config.yaml
num_attention_heads: 2
positions: "learned"
parallel_block: false
optimizer: "soap_variant"
lr_head: 0.00759
warmup_steps: 200
decay_fraction: 0.679
max_seq_len: 256
dataset: "wikipedia_en"
Each number is 50 + 10 x the weight over its row's rms, rounded and kept within 0 to 99. Layers, rows and columns count from 0. The size before them is the row's rms in percent of the matrix's.

# up: layer 5 MLP up, 256x64, rms 0.222, rows 236-255, columns 0-63
# down: layer 5 MLP down (transposed), 256x64, rms 0.229, rows 236-255, columns 0-63
up236 134:45 60 50 54 51 35 55 44 58 44 46 41 48 60 62 61 56 50 62 41 64 52 41 59 62 49 42 49 47 34 40 61 44 65 57 36 41 48 55 48 43 73 51 32 56 55 55 58 49 50 39 59 49 59 60 45 55 33 63 36 76 60 32 33
down236 101:52 49 48 43 54 37 63 45 44 42 63 41 49 48 53 62 38 54 65 36 41 46 42 68 37 35 41 50 56 37 61 53 42 50 59 49 55 56 59 62 47 55 50 43 77 47 61 53 44 38 33 49 26 61 61 51 35 41 51 62 56 47 32 44
up237 102:41 54 62 61 45 57 34 49 57 45 44 66 52 43 34 53 52 40 45 66 51 58 55 56 65 41 25 56 53 51 50 48 39 60 46 24 67 54 56 61 41 61 51 48 51 50 51 59 41 63 60 65 33 44 53 66 48 44 55 35 40 54 56 35
down237 108:49 61 37 50 50 51 41 54 57 46 51 43 49 48 49 39 48 45 31 54 53 61 63 72 61 50 44 41 65 57 40 57 24 45 53 53 66 53 43 43 50 46 31 51 35 49 36 40 39 52 37 59 56 48 52 50 55 59 43 39 39 43 75 72
up238 090:64 51 53 44 45 43 46 51 41 59 43 50 38 58 59 54 69 68 57 49 49 59 49 43 62 58 51 24 42 56 42 38 57 62 57 59 44 26 49 53 39 44 59 49 53 46 53 48 48 49 45 61 57 57 18 57 46 58 71 43 47 57 65 52
down238 087:55 63 38 56 36 49 59 47 53 42 51 40 39 50 63 48 52 50 49 58 31 66 44 36 52 65 46 50 63 31 63 53 59 58 42 40 47 52 42 38 34 49 50 53 50 41 56 53 48 44 44 42 22 44 45 27 59 49 38 71 45 56 34 43
up239 107:44 61 42 63 53 53 35 56 56 67 30 54 51 64 52 35 43 50 53 55 58 42 62 67 44 57 54 36 58 41 68 54 53 62 58 61 43 60 43 53 40 48 30 61 54 59 62 46 47 54 74 47 60 46 37 36 69 55 57 45 41 46 59 47
down239 109:57 50 66 59 32 49 53 59 50 41 46 57 42 32 61 58 53 31 62 40 53 37 69 42 46 66 60 69 38 41 43 62 55 38 36 51 58 54 68 62 57 57 48 35 66 54 49 38 55 46 50 60 48 55 34 57 43 40 38 52 50 51 49 59
up240 110:38 50 38 40 36 43 46 47 40 42 32 48 56 47 64 63 48 50 49 55 56 52 45 59 35 45 32 53 44 45 17 52 27 43 56 56 48 54 36 53 51 44 60 48 38 55 71 58 59 57 46 56 66 35 42 45 55 40 42 40 59 52 48 59
down240 125:67 41 39 46 48 48 49 70 52 47 48 47 60 50 58 51 57 49 67 47 65 63 67 51 49 39 56 53 38 52 53 57 53 50 46 54 55 52 74 30 60 62 65 40 54 47 35 28 39 38 48 51 40 56 48 32 51 53 55 24 42 48 41 52
up241 102:53 58 40 45 60 59 49 45 42 39 57 55 49 50 41 43 47 51 24 54 54 54 61 64 47 46 54 75 56 32 61 50 42 50 71 69 48 63 32 56 44 55 67 53 40 55 63 53 46 65 38 40 49 61 37 58 63 46 47 59 34 54 50 54
down241 106:59 52 51 35 39 49 60 61 64 58 37 58 47 40 57 69 40 51 56 39 45 33 32 48 56 56 50 75 50 45 57 58 42 45 27 61 44 46 44 49 68 39 36 64 47 48 47 67 51 42 41 41 56 56 42 64 42 52 52 43 46 37 49 38
up242 097:47 43 65 64 49 22 57 40 66 44 62 48 53 32 50 41 50 54 50 50 63 48 47 53 55 61 38 70 70 42 41 53 35 44 59 46 55 48 58 52 48 46 44 47 53 35 47 59 36 62 57 30 66 50 36 52 31 47 48 43 40 45 44 48
down242 104:62 65 41 44 39 59 42 36 53 43 46 51 56 55 32 49 46 40 69 45 57 41 38 45 54 55 60 27 61 49 62 49 57 40 53 60 50 59 40 46 44 71 44 65 56 44 62 54 54 46 37 43 36 39 46 38 71 34 55 58 39 36 49 54
up243 103:44 53 59 45 52 28 38 37 50 64 35 49 49 44 45 38 49 43 63 70 58 58 57 47 52 28 49 47 50 39 36 53 46 46 62 59 61 41 47 53 53 31 67 45 52 66 38 62 49 41 52 53 61 53 58 67 66 46 50 63 66 61 39 42
down243 106:50 58 60 53 52 34 67 56 51 37 69 47 43 63 49 66 54 46 54 51 43 59 44 44 71 54 56 64 44 48 64 62 46 53 43 48 59 69 49 51 46 75 68 45 69 55 44 57 40 50 27 58 50 49 58 40 55 44 55 67 48 50 57 40
up244 098:59 39 57 50 43 39 44 61 60 30 68 60 43 33 44 38 44 45 47 60 44 47 45 59 55 65 51 39 50 49 46 44 76 68 61 38 31 54 47 44 46 55 51 37 55 51 47 54 37 39 64 42 61 37 37 56 68 57 55 50 41 54 56 41
down244 114:45 64 33 58 59 44 58 45 50 59 41 37 53 78 55 49 59 56 50 61 49 45 66 44 46 37 50 50 57 41 49 50 38 43 42 50 59 46 39 47 48 53 66 60 48 70 68 63 49 55 43 65 47 56 53 42 53 58 32 31 42 37 29 48
up245 105:53 48 61 36 49 44 45 41 29 50 40 66 49 67 43 54 64 50 53 55 45 59 51 56 41 57 49 60 59 38 44 42 29 49 60 68 52 58 60 49 40 39 40 37 65 48 47 41 52 43 54 55 69 55 52 35 42 63 68 47 52 62 66 32
down245 129:49 59 48 55 33 46 52 49 37 65 37 43 68 59 52 49 46 30 33 52 55 60 55 45 61 67 50 57 47 58 55 49 66 40 60 38 47 53 45 54 55 48 36 65 44 61 56 57 40 46 55 59 43 68 60 41 36 32 53 39 39 34 49 33
up246 085:41 27 46 40 52 53 54 35 48 46 50 45 40 47 47 46 50 49 50 38 46 57 45 45 47 48 47 34 22 54 31 78 45 53 44 31 44 48 36 52 57 53 41 59 35 32 50 32 51 55 41 48 53 41 39 34 45 41 46 49 46 51 38 37
down246 067:53 70 55 33 47 43 62 46 60 56 62 31 39 56 40 64 44 48 45 71 41 50 51 37 45 56 39 49 50 46 61 31 45 54 52 66 49 65 53 53 28 47 57 26 55 49 49 41 48 45 46 49 39 46 53 53 55 55 49 72 36 44 65 51
up247 087:65 56 33 50 64 40 39 50 44 51 31 60 30 63 41 53 50 58 55 37 54 53 52 52 48 52 51 45 44 41 29 46 64 47 42 68 29 44 51 42 47 39 38 53 56 51 49 46 32 41 51 58 29 50 48 35 43 30 61 50 53 48 65 48
down247 072:36 48 53 47 58 56 55 45 48 46 61 34 54 35 47 56 43 47 49 43 43 46 48 36 46 63 40 35 60 65 53 52 48 60 46 51 50 42 42 81 38 41 57 34 31 61 40 62 47 46 67 50 66 47 61 54 70 53 62 55 38 37 57 44
up248 088:30 47 52 50 62 65 53 55 64 59 60 37 56 37 67 50 58 55 46 50 50 50 58 57 49 42 55 37 57 47 43 43 42 74 43 59 59 45 53 47 50 37 70 65 50 47 46 49 31 58 69 56 28 54 69 45 50 37 48 37 58 41 56 53
down248 098:52 49 45 39 28 54 49 51 45 41 66 60 41 45 64 34 43 56 32 29 68 58 52 52 59 40 44 57 45 36 48 55 51 57 41 40 61 45 54 66 52 56 71 60 45 49 63 47 51 56 51 45 42 54 36 63 37 45 45 70 35 43 41 42
up249 100:54 42 58 44 62 61 47 43 57 55 45 52 61 42 44 45 43 44 51 75 39 30 57 49 68 43 43 56 44 42 49 45 42 22 55 48 61 60 49 42 58 69 58 42 49 43 49 43 58 26 64 61 36 42 57 44 52 51 44 41 60 68 53 53
down249 104:61 56 41 44 51 53 61 58 51 35 43 71 47 33 60 64 41 41 30 50 62 48 48 33 42 42 58 45 46 41 39 52 58 60 36 53 67 41 50 52 28 66 46 58 50 36 50 54 37 59 35 64 47 57 51 67 46 60 57 55 42 42 45 58
up250 107:37 47 61 52 73 46 58 44 39 52 53 51 59 65 66 50 55 37 41 64 39 57 51 54 30 40 55 55 55 42 57 60 51 55 60 65 46 46 40 48 64 43 59 60 47 52 39 66 53 51 42 24 65 66 46 40 61 58 56 54 59 54 48 31
down250 113:55 60 55 41 24 55 40 51 42 59 51 49 64 56 50 44 50 45 28 53 39 41 58 71 53 61 39 64 64 63 48 75 35 61 46 44 53 54 31 52 44 61 40 47 49 58 47 48 59 47 52 51 48 50 61 25 53 58 39 43 50 45 54 42
up251 078:40 60 66 59 48 51 56 64 40 61 40 48 47 60 61 64 52 52 59 32 34 55 60 51 43 37 36 74 64 51 55 43 64 44 59 45 53 46 52 45 59 39 60 44 63 54 71 53 40 66 48 58 47 58 52 51 39 46 36 45 51 49 73 57
down251 065:47 62 45 59 51 55 33 70 71 61 47 63 67 47 31 70 51 52 37 67 56 58 54 47 53 50 45 38 31 38 46 57 41 51 45 58 64 55 50 56 60 55 43 51 31 41 34 42 49 52 48 44 50 47 42 48 61 55 27 57 55 52 49 43
up252 098:51 53 35 53 42 33 44 43 43 75 45 54 51 37 61 62 39 64 39 67 54 41 50 52 40 57 37 26 53 58 50 54 46 53 49 69 54 77 41 60 65 53 61 51 65 52 56 48 50 58 54 42 52 37 39 63 48 52 36 57 49 51 40 47
down252 102:45 55 47 44 30 56 55 57 38 53 50 61 64 52 41 63 39 49 68 61 71 43 64 41 38 76 39 74 48 48 52 47 40 43 48 47 64 53 62 43 43 56 65 50 39 52 60 60 53 46 47 61 35 47 57 40 46 50 37 40 57 53 38 46
up253 117:50 43 68 68 45 41 30 43 44 47 38 40 64 58 63 58 39 40 56 53 58 52 54 42 58 41 35 38 66 52 56 57 42 62 50 54 58 64 41 49 50 34 63 60 45 47 56 54 59 64 47 47 47 61 46 44 60 52 41 62 49 77 70 46
down253 118:42 54 51 67 33 34 46 28 50 57 47 33 58 58 40 52 45 41 52 54 68 64 49 42 49 43 61 46 61 48 59 52 45 44 47 58 45 76 40 56 64 42 51 61 39 50 50 81 52 57 42 48 46 53 44 36 48 32 55 58 54 54 54 41
up254 108:33 51 56 48 56 40 54 62 57 43 56 54 47 42 33 32 62 40 41 68 29 45 55 47 61 49 58 43 49 33 61 51 59 52 42 54 57 49 52 55 67 56 43 36 54 64 51 76 56 46 40 52 49 57 39 65 67 57 61 43 59 68 52 53
down254 110:56 54 55 57 58 66 38 64 49 35 62 49 62 53 62 43 43 43 55 60 54 62 68 64 55 44 68 62 41 56 49 43 41 50 60 52 36 53 49 74 54 56 43 41 65 51 43 50 37 44 35 59 40 57 28 64 36 42 47 37 43 50 55 46
up255 098:68 54 41 48 62 59 45 45 37 44 43 36 49 49 56 53 38 52 52 59 38 36 57 54 43 46 33 32 63 34 38 51 48 50 63 32 36 40 42 58 59 56 60 49 62 58 27 57 37 46 50 41 59 31 50 73 52 46 52 51 54 60 58 54
down255 083:40 51 60 41 48 39 50 49 42 44 63 37 41 51 62 35 50 43 51 59 23 42 48 48 52 41 61 34 52 54 36 31 51 65 43 64 56 61 56 54 49 27 40 55 33 71 43 49 46 51 36 45 58 50 59 58 57 54 40 51 47 43 58 68